python train.py --num_hidden_layers=11 --hidden_size=448 --num_key_value_heads=7 --norm="layernorm" --norm_place="pre" --positions="rope" --qk_norm=false --bias="all" --tie_word_embeddings=false --learning_rate=0.000406 --doc_mask=true
Each number is 128 + 32 x the weight over its row's rms, rounded and kept within 0 to 255. Layers, rows and columns count from 0. Numbers have three digits each. The size before them is the row's rms in percent of the matrix's.

# k: layer 8 attention key, 448x448, rms 0.0356, rows 342-383, columns 256-319
# q: layer 8 attention query, 448x448, rms 0.0358, rows 343-383, columns 256-319
# v: layer 8 attention value, 448x448, rms 0.034, rows 320-378, columns 256-319
# o: layer 8 attention output (transposed), 448x448, rms 0.0358, rows 320-377, columns 256-319
k342 097:171112141186149110160100102124104112143104142181168105120123142139136143137109121225125120146134105163132118158096127169158136127155134133174122120090139066126157101082072082157125080178143125
q343 096:149172073142085136159164173119094116152151131064176159178155143077119251146164099129129114123131088104151095059136101075144132127091127164087146146178085126064129170094108167063178163091145119
k343 096:113162119104106133175152096110144108068142185138150129115068115135139097145128133173106144121124143118107117126132129144116150039150187141093147170112130088165172112095165148104129174176135162
q344 094:107120141062149111135110181110093139139139164092141148049082148109142100148134081118116121195153215166108112146129159140063116164143091161160087120159162156150142107159140159118130123087170131
k344 095:095149103093159109154061187168149132152167162134170124123120141143091068113112125133100125172114141101179101199111093139149146131088102147115107134121114152081070105101092155122152144073094137
q345 093:167155107063133114157169200132120072108118127101140101064145103098119147206141160091122098133138125104125061165156171101130169132116102158077139153159127190165115130156086164133160123047101132
k345 092:083100150119189137137075101117162133107149143120144152120124107210113107086122158092111106106124129117160151120139172140066104143118135125059158090111127103142103109132184158105160178155131133
q346 097:109132119101113126142096107147120124131126133149158113086111094119126071042109119183134131173135167112112138127161127144095158119115120122163153063167111046155149127096082111131057124149170130
k346 099:108135103158120152061106148121083106103140157165132141138145159145080098144110130104129117183136097179174119205087171106170142100110135159172100143107117104114146218071159150135160132181123193
q347 099:143127067161179126080127113148136116106101110138168118069124134114107142133090119168150170117107130104172153161135109129135112166098128138136083162106131164182150108099185159148133153132121140
k347 102:168141104149127067134111144118134138137127020146111120150151137191089104158187133101140123096079154161146147162118137113141165139102143113107136123124078126145110173148026133124205127053209123
q348 098:137083145140130144163183124113094126160156127111140127095132127137149076068123032120128119114130126153192091135120080112090078123086172049093106169156154042151107126097084139159062122110112120
k348 100:166129075139089139134145110087039138107135114139109101149119128169088181135130223084145150174126181114144115150147086106115157139133130168124157135076102120144170151080090112152188097129029113
q349 092:111203109159109130166126055137140120095124110148113104121071106073158144148138118120138101117117109148118120175142160106136145171132089086096068105129181114150090114145120164135081150116096115
k349 093:134095132103124080136132207146181105137119149177107112141097142132125138103070113126158125105091098117097132061178147166135111145128133194106125134113179171063110169085095110118142147136142178
q350 097:070131094119148146122138123185113160141124127124141208148114128122103076106187173065131087115120152128091170097151074123151070104145122109109201059150175128112159181077141179111111084164107140
k350 095:136141129121113103132124102144136167130097136140206128163150040150134191147140114184128151076146098162153114111083171166144170097159105040120137163141138095154072118143188106141117107163108153
q351 103:092075139093132104101047153126117083122135117120175098186192156134163134127094083163139127125106075182146144150144115139161113116168129132123141103118114146136159108179085105188176127066077053
k351 102:100150193124107172105133170085116124117097155082157146086109112149139064182115060036142108137175168134112104136096086148064129172116113171017107139122091164128121154113146173104112115143198121
q352 098:134118117106173151074113035165158140170152122131109160123159107111139091145157141136113105116126111157120153145130089156116123080145090131149090086081082146180139149062163101106141119171118063
k352 096:105053163114142121136147147105105123106052101141137120158155143145039154100165069114160126139116124123130094123076115121131155129105152055084118112116080136159130141192141128156167119119066148
q353 091:114092132157166146069131154123127149126132093113115129075088122116110136115125130152116125117158083124134143174160122155143124122108084121198135082124127143079075105109144112128168142188120114
k353 090:140122134141128132155102053048121079168147100151100137120152157203111141162098135176157167135131084153144128137105168115154126123117152102136223124035076040173117162120134097132140110152170132
q354 093:154132218076155114115131092137065097109160079137100133066093141163203054118105120111145160106137081165154110178144117086143091124160109123175129117089107130136107153183228135129110126119149093
k354 093:114143160167095106130109097148172157109140084126073130166139124152087153109137103131162125109116116133141133079092072166185127135124127121064085178094082116115134084128070113165122133127063094
q355 094:110132122154125118156127112122049091085106205177176120121091114091093139148089102082167141146139137159094180127088174149141133140134158158125117147145160136068099167101121132179175104149040139
k355 096:109112191112174087051140093078142195123154125179145130186129136113110139135130145134126140133164135144157109110146130060169133111156130090138113175131102141164085166159149093079138095118106148
q356 096:133151116135164200180177168121165089118123056132124124149114170156112116100183104158115155117131148136107079084100097166195097118050096091070164143150109141105104134160072146113091090096156138
k356 097:167115069100130141143120120142079136083129187122115093097133062139189114090154151169104131113121111155160106163148099148116147160134137104165176100093147133081108154132139144086101167166103173
q357 090:119125087221138134094166166119104114094087107153149098151102134113151109170183131133142120163151159159127116094064151118145119164130132114105174147095123133076115165131157105141100110141100127
k357 093:113157130069146125122117137146148171169128169113067195098108112123173119209114134174092152108114109159093111170125110142161139130115144101159155163150198109167112077118143100145130190113149179
q358 098:097064116129113104185113053138147206121095182127132092120096141112121146109144134114149176104106082119121115138169141145135129145155130154112192156181142141155092115151100159118060147120146151
k358 099:090117116090103141108149156170055114158129098113110149123167064097090115089129139114131121102175082110109139112139113108071140118113119105138085123125143162151171174064089108102188091152159138
q359 100:155103101149210144149128157157142151103137129129092155141174078108119140177157164051127103086138178109117150153124132164113065114133129082129107082128153068153115089099095129144125100134092172
k359 099:167154118137102136109086132137112165079125131164146121192113098042106150118104154160154074123141102124070102101099104109148149158115122082155170120116103094122154151143179111167141138109171152
q360 095:147072127114148134117115108134164114098125099117081115085169078153130211118099089147134145100103108136126141155065118130171174082135130116095141102112053136117139088125126125122115085084142087
k360 095:157191104099074122156138126146159106149129071167152132153069161151161103156122038122139150108146134117086153183164131106076129168132079105107155156080166181129176104114056170112073147128155116
q361 096:161129174071198137109103112092154085110134174122097120131138069161130112102107112090104134158115094132117088152151133101142155121124132151116155112162123168184113131149066117121151144076162154
k361 094:131057149094111135112157138120021050051128112180136145173164107131147157064115150146102111152171100166108145172134122115107123071103124071139116142142093143119176141125122090149092082170153131
q362 094:140149123118116186126084172097079124064143119158096096108089150155128148084144116128141130082104117123158104134119118114135053152161111139127107118184203096114151046074145116132123139178124102
k362 097:120172096139108062130150126181163098155104110093146099151167172136100138140133156102120142117105159092154163152160110155144155117153154118155139106186148110114112121170048144157161120116095196
q363 098:143124139176126107124113128151130122175111119074175115175162071127135126114101157140102132102119138126131144143187109104121142120137235123182197136121102123166108121132130124096172122157163204
k363 099:173113129149103207185129122088132191145125142113112166183146163119117130124100112210086186131132109079112101053110132137105125130097146082155116126165122153155159194096073132133035154137155087
q364 097:141177095151114144094048109089141114119130106117119110125074174143120196107153101102097127162134188106102125145066176136160137159086091125143179083160135154196102129133124115119141114105158129
k364 099:137143115097149123129156068128136109189138165147197079189138117073120079132151149135148142145136154140134167166170096126125105191108082095117143149098071116118119195156154185114140137097100179
q365 097:180109065146073197132163134137131142132121080168093062168129153125136174113072176117139104178125103092126130129095146132191139133104101150174164110105126180206117124143103164106140158081137084
k365 101:110156152224118122222146136132100079147138139093125138133109172109122144167185103094133125134120078116120148139157144076098129141144126149125145087147139143107070117140120196102112092116101156
q366 095:142113103137119124104173162111138072151135129157141160151134095118117114150151155088135106112086083058132101124103130123101153136094173105133177146113099143135117080126174112100119086151185061
k366 093:170115132094104088114118139139102130141116131120174179103130066143122086146138151139107090119151131115171126103145116131177091131107138143134079133087125145151126091153113116136111117100122095
q367 095:152128090133163146093106160110140132119109203137139098113175169141122105132104141146112153114128135104118149090120128110087129118127192106175210189138124085123143167096175046121131160138162182
k367 093:101145212154163130142120103116142150196120167068126151125086092114173066129168146110103133087149139203161107086130136153169086154109112116158066176169167101144117132120116165136043160177162126
q368 095:076151166076078098117136105080100145130126159151091171132109121113106122163073107196112129205126107139136153154121063145112177166117101106087115166162142172114117137201209129113150156089148146
k368 096:099160132156140139159113156116169088120127092112154132083115160175187066163181141134102143139097169144171150117091117145164115112171104132158118142114126144166119106143149196122113127101081070
q369 097:086154108163113113073121135182170081117111138155169109160189124149068166077087118159127141105122113137126188109110134139184140115130186139077108122085108116149122183122130147113116128143116102
k369 094:151156127167093119116113160115099148045147107104119135142113099070176063160126115142149151119119148142147052134140097139120175128101125117082118123145083159077136191157133146127130134105130176
q370 094:061127106118114149167129119127082120140149110141140130097190080102110176167107159055131144094120115141123118126141147140089129151100172146122114129100222096107149117144119123138071150153148094
k370 096:134183136138118162139111173142085113144113120170174085135111121108062111101148149187139082032164119136176128114105127063153101142111187119122099161097132104125108189102126055143162109194106135
q371 095:158122125204149140112110150146185118111120103092145130099095120106119162083116057211165156091107105099112065123120097153133097079163089110095172144114092135106094109093166171111111087093110094
k371 096:150127071102101125157125163137134101091151137140134131120155101131094131117127151126145167225107145147123122110118091164128162150160098144097158114066153082117146106121098171144116154160152141
q372 096:171130136149107161137135128124072126167136120151202145128148124172119138116106175121126111118132170159156112156124116150132091165122084095159177162112127079122142156156124155121133174161054098
k372 100:125138102110159147174156156112163126130111095149147114155104150157155081140089122191106128107148130151133162099173115141164106147180144089125157137134103082117125132161159122103079122120148113
q373 095:129118164153084099122110086104183084117124072027099073143139095180137140095100061142166123159159157119103163163071178157096173096089102129129119114168116119101145140130197142150104136140155147
k373 095:155100134103159176122147128085125123195184127157160112107110164147134154124067090172150164154115095100151148138173151151157093138108136110114119091088072174183133137179128152130162137114140161
q374 097:051095134145101140131155153106145234153111062179091190105140099129155098117144125131085109120130078090136083118129119125134114111137171082176083105086220106133129142218085109081105119112127154
k374 098:144108142137099109202101126118103137138136160215095120149170093142114174134118144103149140132122093126102123159092160075090140118173117176178140140120157140116107143093177079145051161145148104
q375 095:171136145107147112131143124157108125122115125135113085152133107171120073088119121128122122084119174197130095168100147124150144123109102086145095097122096141137114165142148134137133101077138139
k375 096:121137189093152174132175148100141194084131133117158086181145127111118135165060093197094116138135092120159158069130155106168095144100108166062104176077112077090112053150133103141113145116150130
q376 098:212165123129133084140104071153061124135135141140073062116138133190128093126101148099173128183175120102095103120116122098137134122152122173189094163069081150112141146136193138158119129157120127
k376 097:066055150137140144155131122127087065147156122093060112090132126143110158081109112093158145099099119125160133092119123105112120163125119130132126113121162088134132093092148151072141152121117069
q377 092:167196132116095121086095099182086119145160099101055148120145126129143138164102127101085130114125133084116167172100148183143124070069144134132162090129137122146125109105136105158116084136166050
k377 091:124150121128126176213092103071064165130151083178199173139079138145125122125136197142152153117169131121107112183095118068170164123150141079160128141051057147161118118137164133140125163062129141
q378 090:071181168111105154123119213145096066120137100125117096102090145175133180094125109133121160118088078151144126146123091098203151122086141129155196127135120087104137155140091091165080141118134104
k378 090:135111133112132107104147171131161123160131105080159118152102090173174116153155150129133107152129137139163144156197123169104160088112143141113087125145177165159111089144081122150126130105112112
q379 099:117139078067097117130080100117165198161131138126124158156148142098084145121102102103105158108107121153172136195118119127127110163144128124175132150183172105167131136149120146058171146162159155
k379 099:148107139158195104087109068094105038125126124165128127125137116110121091168154163078110150193116143138136119144081094076104106126115220129103140100149137124154138143167147090105100162063118115
q380 093:106156117084156163095122172139123135158125109079138159098094157091168122102170135136098127125136092139138091084152118095034152116087058060097117082125125215151124179047197125097130094135158141
k380 093:116129126171086118199124057130142185105084140122163076116181158090117157149078085150134125162120134090180114160121143122122066171181078101109138123083144056165129153078104128150165157101098118
q381 101:138144168148167155167162139150129153191143125189159141137058103142110102103096155078090123213123176122097107151107143077083135157124122182178115155191134152121129113153199174126049117117173146
k381 103:108114110158095128122136120143069088122162079106133123166116123151153183124148134146123126163117090116116154115147128124148138144087197193110107108156174103078156143069062117146080112094132087
q382 091:147091101094112119164120088119114133169151127168156087122088105125051118121095139196160138125156172078138113141107144129081146160130132176172158068172108123108113083142115086081114129142157077
k382 093:071121094132133179111154193142116137155120088099072120162115125162101063111143084096168110134137112117113139096141109161140174158158158099142174184171128135104121106110090086100126152070171115
q383 095:147097110089096081140154147179111097086133132103134139128085093126106089130125151156124109170143178129132132118077107091115134149086119156133133123180139162141124060127150112187136119134165053
k383 096:130161118116115114101121120114109104107113085152173140166109129161100130153170205146143109139120102153141137127179149134139136140085149117156120156118040143109099207140136171108165099090104189
v320 085:191108089124075114081139102153175124131130182044056128151149149142158164133169059183164115110119105119130055110138156164164141129095096099178162192142131095129130138179137081150166039151116168
o320 081:137127091139135137150219114118117087115255090125104083071072144091157076089169138185097139129172132144134121115110113101089140107156132105137147107090128130177040159097113143115187125147182119
v321 083:167080128181109144118122158127129119189131184054136132084175102111094096159109148140123115120106132158117084126124154135107134119164093070108189086131118109112174105217142135096183114128148078
o321 081:167114114104115162146110150219083147093112121146096145105156127145184171161165169119118096133148163130148121065119125151133093096101102181110138204131176113112141097100100080115151099162127135
v322 088:122183112105092055090150129138111151125133101176061098140115134130137087175099118151060147142125151179135125118128086192077167104123106189110141052139085166181083128122115156149110126044123179
o322 090:137114137097138087168152166080131106156165203142161155086134122158094133092099097100127150110124133150149133133132148170169079104151132087171153188142180152147098160137182104147129118164150098
v323 089:144129106083106164144127115170144174160137101148144134130124102129135151169120134130147114142123106153155169132123137050155134169175104095139157139163132128076161143129092134152175113169103127
o323 083:104104129165100115169131142171078107137255162152057188151121147116141114150111132134138161088204106134108088084144111066096117154143157121135100143142099120150136123067108122177156115144130111
v324 085:148167118148108116195137140115144064116138053104092143129107151136101101190190133127082136128122166146137099139073099070081102172125196109111093146139246104101101069119075096117119155127125181
o324 085:091158148168110192123114082141141158111018133127115133111140136119132127093110122129090097095196140115116166202135089150075100138138135148147141130163157149174156055108150140154132159085134196
v325 080:160127114114149184132167132158130120139126114158098129111125110112131176186107111194115133105103110103106109107133087188135132082115116156105151157166131182105125146179151166154111168067158103
o325 083:133143125090138139100111144164201178101178051173133100158078100128162130143129124171124122114101183122131140164145131096125113128110118089151141133163132131091120097078102136105102129101134134
v326 078:136157144104132126110103150106183119153130117107200135119158152111170111180160133110144124117100130093115100125148102130092149095118097205090105159180129087106150082157145144087117125060116073
o326 081:134168094058141151147130138120153184071066121108132117116095109081182100082104123121132113154151160210119159148120067111104147121131122160166113157154137164102230121054087150091200177175156133
v327 086:066156109121093144130106118132122122067127112107154124139112132175166123085117177169105117130113190123125130171113093121072130098168159093121154186117065138124182104130129125092176100106188147
o327 087:147081167117128156126132127111074094134183102135092107111104102153107127112083112136104126100116085151132127115133136183141101088147140091118117099143154130042087108183128123150095114117122139
v328 083:144132197137155118149142084126144087060131140106129091113172126154170105094117124084150117133140156139137163112145115090082179151124108137096186048142126150123114126123181081129115181091122060
o328 084:080141123093123124133150157157090121133094095125134104131073144117105114140114144145081130109078115178154153147105113097141224141098089114078140113079116166121190121106136114165120079131134196
v329 085:152154118091092141100159128128106180117137097080142144168109146097166185123128176138133123113125171101149113157112135164164168159128123153094172117141116110152079183165179136184172125132172103
o329 082:173179150098189143151178109189168155098151066168135165114146055141173076157122131129113143098118149169096127105100090073144157140111108149107121210170156116125154133137124118082160129189128087
v330 090:144175135152161152108142123102122107123139088149146100110102162109137140137094088173122140134114194150117137121149159153103140134129155138144093096154180124109101128096195140094070183076205171
o330 090:103084184154174140121108139140142178118152109157130050149093098175135131132129147139143167132135123115063120109146117124089080146190116116141142117113128127084093123148093091158134131153040105
v331 079:155121121172125142119114144072196087089131122113178163156108137092112152138173110082104123142148155169130127133177134128102148133108104125134160124163151144110135142150161134103130161186098061
o331 076:099136193131150129146172159087084180144131169140187118156154100165128126166165175135073104095148156148072132124060138104113076154092158063156157094092077142143157151170124124162156136124165126
v332 081:167155130100142158173179089169139101093120178045108101092094132156133049114098145124134124147123075138130053113118119169142175175093054150127142077105202175091157168088113098110116113136171134
o332 079:167186126089146141105152153110106149139188150169166149085136163132094175124147167086141064087127142123091073150110135041200163168096136090129092134166153126091136092104109124147159104130132112
v333 073:064122146116064159129123071103143123171129103124107102165085141101119151099156099091112128160131133113107094110155142118145103158126102162076154145113120188072138117166164098114071155126171161
o333 071:117112156095161155178155051051159153125088089117155133136175162135156104059158129178149049142155213094106098104149126108184152120144149112144141118124137160198081104137158140164129156125137163
v334 084:088166128168132122123181138083089092207131104109140143173143083112169102147178097081070128202122127150119136143130094134113123121101112129162126181131124038114095098137155088141120155183142108
o334 084:054132045124139207133080093118126097108106102091182134085106129158145160149136163104138156141095139114135103157153151162126173139126115108153135091155128089108158083094092123134171165083106185
v335 085:106166128093132142116138115136093108098119157156095100118118144085082147109163044147163126163123133056131142156130103181134112152071103043088128057106136157132160148119119129131121104074089126
o335 082:130126164114169126136136137129151148140198150120118234112121127145111101129140132126155145118111147138171151116147154077148112176090079085106162193186159118102161188120170099159091131125114109
v336 083:082046112167127096106153039087092115133140142070086085127165141142128133149156155131058140080124057152115145137126114099180161111106115118112112163126099120077165152038129101144125167117115137
o336 080:065123138144128162138112149126138085121230134168097106148199140147067096078087094117126106162097147144146142069147119149111092129148112136162104076123125114151138144047136173160128155155144136
v337 076:143151092152159152108132143156087083138129099146025156099198126095122102124133109126142128196149183141107107146165135118121148100133141081205156100072143129082061058134144106151078132195102129
o337 074:122125144131132166162103145147141124102147137144126065075178143114153136095143136177113111089103144116072167161131108121133084108074179150063138069149196095125123150148095111147078137127134111
v338 086:144193057168106129145093114163137136073136129147163112102107132182110144131103138132159143092110140091123107130141163086107147099119129156144117126142161110141169079175115101140185107115149097
o338 088:140109119106142119100091147126187154151077117129162117173111095160145083135125136126103175100143156150182158169127127126097211049149101100150137150116089182112138118129187134099088134117167075
v339 086:111160125182159117110181117140126095129115179084144123117064115108113112081102133113164138090131108093132122151133110115097145086064091102088109032141148103073144093088137158153096131119148109
o339 082:182154105161113131128139196127111110177159128148164152108121110156134113119172098131094107155147158033128168105062169164197045125121164159173139179138144136165162091163141066153145143129060113
v340 077:082117132118175158093115171114162142143133131164117146154203109170102129115129170065143121126114123131129115136116162103118128072194151196108064113148153146110160125119127079116132132132110107
o340 072:129151119137142079158089118166173104135070060176099126162145105111128095187163113160166180015118135100154153206127144145123174107089142090146138147119114093182079130135100136171182151108080121
v341 078:110127147126116094157103092134227112138124166053217103117198163177110167134112125086133124136132145165142067102136083129163142089114161145156110147152166146146109100087152072170074124071112126
o341 074:140043170133123140145176157096123102101070190112104127167133078137122081085145152136115161118138165147174155167127116123124155107135138143211101139082085105132098117158127130102124107112148132
v342 081:084163163115095119083126120098187110165122112128101108202130169112151028132139112136068104150123106121124189129081125135099126150138139101136102115069147107133140153123129139086118058173068171
o342 080:125127113125158132176183142128125128091180164118086067144095173134136149136105170170147126073111063120120111174184158063146125158141150129153111127172170140113143162101152171126115129112196153
v343 083:149120107142062166106127080181153108126135145108059111161158114143137178144089071130142135110119134147142158069110073127086155101131083133198083113131130178209159134127154106186121082159141166
o343 083:127122164144106131121140154111111108128222117140180133122076161085140163097180125136107133062136150220095124081132146090161179116142065103198147102124069164168161126060149140133160108123162140
v344 089:127122176185153104177153053123180083088129176098118116130166159173110136139094117127134130152123127126120133083159157194166131125153205103151151169175140056116168124076072118167106078128096066
o344 087:149108233077125151172122076108118131132104141108099046121149163107102124117121165054150165124110137100093117133143092163083107153186167138141125122068125155091091115110107126150154149108060089
v345 083:091148142166153111176098124111134152120125089118167140113140131101077138136134127135146145104132162118133144126131102151139136123117102182104147110129095106155060097094084112117120099137087158
o345 084:160120119097094069103123156089107143124043168112147155184124154090122080165086109111168060123130129166131159112079153159169156104164093137195126153130160159131152175118182146153130143129135146
v346 083:144088095069099077117180171133090165113128127157116091149127117102122149167139124133131123100124123194126079112109105130145121119092099104123139147150148105160149094084111115148113137054128155
o346 082:104110080140128129162216187124123129135163154158101162103113113110086041138070100128108055133124156072107094101124122092116087128160117072099181109136113087118128073126131084058124109117155091
v347 083:146138138156120122113113112121128120085126063164113130111153145122135139100139108137111101076142116136164131161132180097085121102129193195112161170161133175083078103156099207157121127062192090
o347 083:173153179143142156133121098085138148134060095172152113141110122106121158112140080146140151078141114118130108125128144111112087135170071167154096085076138108118122153159086171157067134176157178
v348 082:189171106111126108134121128147128089128136155140161086143138108127143076112138159126139131226124121096123091101128138044122140141143123115150056075162145165097142127114150158107098087158157154
o348 085:110169195173115145081127193163092113110202120112133186086151089132138110090167183112109164142123175067137124147118128160065085176117157106114122116141129120144129185152158150140105131185145118
v349 080:104125102189157153117151182163113120119132158181153127188176124117149151121115133128151138140136137156119158138136140156120166110125138151172188147124104102094171168155093133175131143139122087
o349 079:108118101115105077105122152172184120098168102114069140127126162137158075157148191165143162128109134115175118119075124130157123139168056119143100120135173155086058149130110064185114114137097107
v350 081:134087086133138101150160103162137142147126113124138110195131133162111076131110155135130123102113088177134110132119116139197167106089074101160119083097186168105195151131166137112156229155121124
o350 078:154134091158127074145208158145165113175184108148178124151136090147129136048112139173125081193100154136081177169127145015203127110081111181170128186138140110156124080107105077162162128136068117
v351 081:089113079122124164120120114067115183142124080098139087140163155112150118101167152121126119055121137134120128090129153100090096147135101142088120122139083174125123106146155140105157185118121154
o351 077:104075156223129185104132092077149145130117107171081116163155084132175138068143112093106133152129102111160136078119086140100212162134146143154124134159135167135148178137097199133154086105146167
v352 079:154127137090133150111138089126161132089118164111089142156099135125112179115107056124137109133120210117126162084121106152081125142134160135096135076122108189097145153114147097105094158143143120
o352 079:145169120123131148149204083079150162166148113119173106113100127084121106127143122132127060168126180156133107110117179142199192126125168138155114144098106162145143102178125139154116166119132164
v353 083:197131146130147169136130095138100175129140130183136132144166123133130090150079070113136131132127149118142113149141081171083129108159150101183159134138070128110151136075111158169161089116118066
o353 085:047123121113085079140075121193217120178119142180127121174118128123084138123152137104148127112080139184161114137153109140150083104078118130059155156152130138144106107171129084155089139066116153
v354 085:115131110152124118078107140113112100148123095190147142103158151133131117177137125156178141161128139113118121123172171107072171127143052131162139103103098155122162151136111106141098106094140131
o354 081:169076146137134157164111134088135139150094126117152043039181135078063118089122074087120135163139111132159132060154123130143127142103134120194111123087164131100129152100133132132104100071144151
v355 084:121115162148146076138132113120143138103131130116119110134120174092151100111125199163091132129109101138107076114144151102099093112143161084108141091137074156189094083145182112157065100083117151
o355 083:127114175147156195073122094033141139121169125116113087146117131092087100144162145128104131192134137124120175124139082139108175124046208183134139105007150177185125099151110142104138106144130103
v356 080:174055180103134140098095114116128166137121130156094138145133134194109137139073089100141128117114117111126081153145163165158085106160112123151198141164202110130171094195137102176140121122127094
o356 081:147121133105114094138072155112203078106134136169138071135159143124117123086106118132112211156132150098139119141154033158159107088104153157123141120068148116127063186073131118090158136144135120
v357 082:156174140152096144129155164160169119088127132191098142154119120127133140152060141162100110114138124131139106182120098120170128146126125133138112154138103186177177131039128174174049147153121152
o357 078:097097181184090093129117137196165130157168183154090092166056089149121201148165141174117191167095124137129173065154132126099109151145118162122142205198083125098092121153121157128086101175089141
v358 083:132144115102140071155161124156149189066125120142132107142152164175147141096089115120167138146130060118137166131145169116182139137077097131205154098155070126164117079100144133149094193115149179
o358 080:102157120135120141105082171073139072190180111152122155136149139132148103072147122129118174125146110141145146069149139161154142162097111176158192116153114099122142139147095112144109106168174106
v359 087:192143095089122115184194100156159136101115129119129199100102093084103081118095087135104155147130165024120174097107146137151128149120145109141136154115154118134116143120126149118099170185172160
o359 088:123131100130135117141132080166126107093142134130100122121125123091120132110141167163099147131124099150131142153118148102128125149092112167121162146162095131115116082185159113148140099109115181
v360 084:085123160145137102127102117065106074165111124152133116190133082109095157145171153182105136176126096125135134151120182104113114130150155120143194237121126129095168130146101087112092108193100109
o360 083:178136119074125149147123145111140139094085063085173033130166103169184157119129168191139146199105134152162107142147199173040150084171127112135070148113134166155133142103129151155096170168110165
v361 086:142160126096153149108079127115137152118134175095112136128143154109130159161126090067161142156135164077133102143099146119118067186151117141162156094146114074102188132153139183134129139160130088
o361 086:183139132132070117184188103183143106124228155122119070035098174154122124122094147147153141104126120118159125109144095141178189141130114124171152090167125126084172144091128101162135138145141119
v362 083:135079094119131123068118159160105128176117106105105115136103126088166126142148117154140132155126111108140122118138098109145127158116157150169139109109128144085183154123122161131129175204106131
o362 082:117102097142132155100135103188102146039024117127121098129157132119150174125160143120101117147156112142123157093121160073082110213086131151149112117082155143113102129132119168069112116110139123
v363 085:157168110138143141095149164152144162144136094147102101087105104120107128143130183117168122119130177123122158145155093133135152129178139149095158166080176125133178136105123053160127071131117104
o363 084:105126123102159095138061159084107122123201113125096104182190123167121065067149134134082111085102136131131097157155069145137093139140133148100097132145033135141095097154168141120118046166144159
v364 087:123067119177118120150178102145096135130118106094074120164121168163141179165115114113106132164122123140109166065118096151184138154091113157110111110078072165136097200168079127114165118205135135
o364 084:155188089131110089113142085127155114120255077129151156148148121105056159105158116083117136054137106118151087127107119153096137149138148088108110096149133133121137167142120132188108108123141182
v365 081:113075104171083148166116136119112143182129109126157139113136138154131093100146109133153119140134124190113108118150167076155098155136087113142139143139150152169091149143155084073173157138132144
o365 080:191118109151126181085156129131102099115124083136164210162136132082166162100073151115135159135165098088159141045106062144106075094207125168116106089103080147164049120099114091166190125192177098
v366 079:110132164119138105132167165113122154106127055130105128195180107070116179167156106136108110240105165133117129116111162141092131144169119136119161188180042109141126165179149152129191144100124150
o366 076:158197092103181161116076128144169160132122155148102132155124129140117142098167106090104133089087090151241108144135079127103145138146153132133085120118157103139195142158158139099134162108141149
v367 086:109152121098157125133113150156057053134121145147126150111179119166130140143104095138081089112147091122131146138114160082144099100125103152125154136121059167159167142094146092095093143096113196
o367 083:123123122153122113129106133130140142116204117146157124148072049086104092174119170136154165102117116125135140111182118080081140122127109106121149123189112156150128130170137157167091123162173171
v368 088:143124168082107133146137070150107143112132163147121141169147111136076136160109164097128130113144147141135139132133098124145039168164098164154158145110095200152131155185097135091153112092089121
o368 084:129132183101098086112082120145177145130064072128122197131121151180135084101084138101107118161117119172111126078149112141057110124156106143164149139105085146119145113143111121089132189139131140
v369 078:135127138103152083147173175109105167140132137081147091168168129095171131138115125084151121148126100170137136149115117128130114123089099124110141162153092148130126164135160111080165076101181126
o369 078:119162112139121111113111196103143149112019151159110126105116111124136150162146107153154121159123135105148092103122166209154155158180131127143126159184137091067146093102135094161138165116084130
v370 080:135118099139143140101175151162103129104132135117128100148115182148197105063113130178140152167117085074137136114104088172147153120099101102141092057135081182175093123166146105114100140154158069
o370 078:101114114114093129158107190116175121147171088129107055135182118177080118134165163070114145145106088104148118099118204077197079184172155188137142158134201124077128111143099158148159130137090116
v371 080:121170157104117084130149077162144087115121145140126134077151140060167103133119130117105113102121145146115138114102055148134144131084192140061072143123208139110112158130120079147056191092177081
o371 077:087135140135117134130158137079070104093034118101149125094126159081109102153135129051113044131125160058110115148114125137127155150104144154161099132115147167155122128124121130143123147144125133
v372 085:124137136098118135175128100108176148130123114114098104125114148163109066130086147125114140205137198085116193089132123111121153159133146146087089087089173078123122081168124124160096149139193158
o372 082:193147135142107090120122132146060063146212162135121099125129173098128179067151120098145133049190119157167114082146157127112143068136092095106142184176051121139103148102179097201151146218152119
v373 088:050081116175135164122101169036167090120122125185150154193118116119149143107183085104104146194122163140125181120080039143124119122145150095144115165101134105142101107110113153142153108088095136
o373 087:125154134121130141095108157122128219141105184093113123090150184116071148142066139093113088082136158111188089057113149110167043145115092109084105093174138121198126119086114134128121147106157139
v374 082:129105145056130142122096045154118101212119192073137143123117128117113070126117070120113114124120121122117123173131128128114089120125086143106140045141136172128125102142164183152116146110108157
o374 080:126073116101081081126220155142173089165188183190125145115115127141120085115121069180189118106132105165135138154154161104113136102112136154134167119111123144115138105127136098134123059124160115
v375 090:188161126132223114142138140169145168131137128113089134148172088131108101221116188121140120190110171159127111099140147117150172152177086145147123194175149133141140150141154091120182127150111100
o375 090:071166156110111092185116160169080155107079167141115082091166161146151069121117152074073103124133152183114103154101090119147077110140102150100109197135111149167120049109056129099164186110070140
v376 081:118163122125149116145121123099177074139131143136153147189183148128159130115140083125138116170141097118127142175125146079067126108107154058209188159150092073111075164134146091120058114073122139
o376 081:122123162107112113129108129076142124118101145123156191087169119111083098118111113129121164127120111177144131167088128195105147091137129143150095141081161111140111137138139128146060151111153124
v377 085:165128118067145133125157140129126115132135145141143167119151144071135095160083130137138140153116156125117126119160113086135112147200135125125135160159137030091163138193154146113089145106110192
o377 085:101121145122140085146150102137107086118173184106075121164115140163092153124178097140097107216152132131143168137120061156130184133116117152173131100091162145113089103125106144092236128075120100
v378 088:135138109189149175130144190141172107043122127133077167139102133159086153111139114145069126121121141136142137147100153140119087147110112062110114106155143163085157121119127111148048148118151145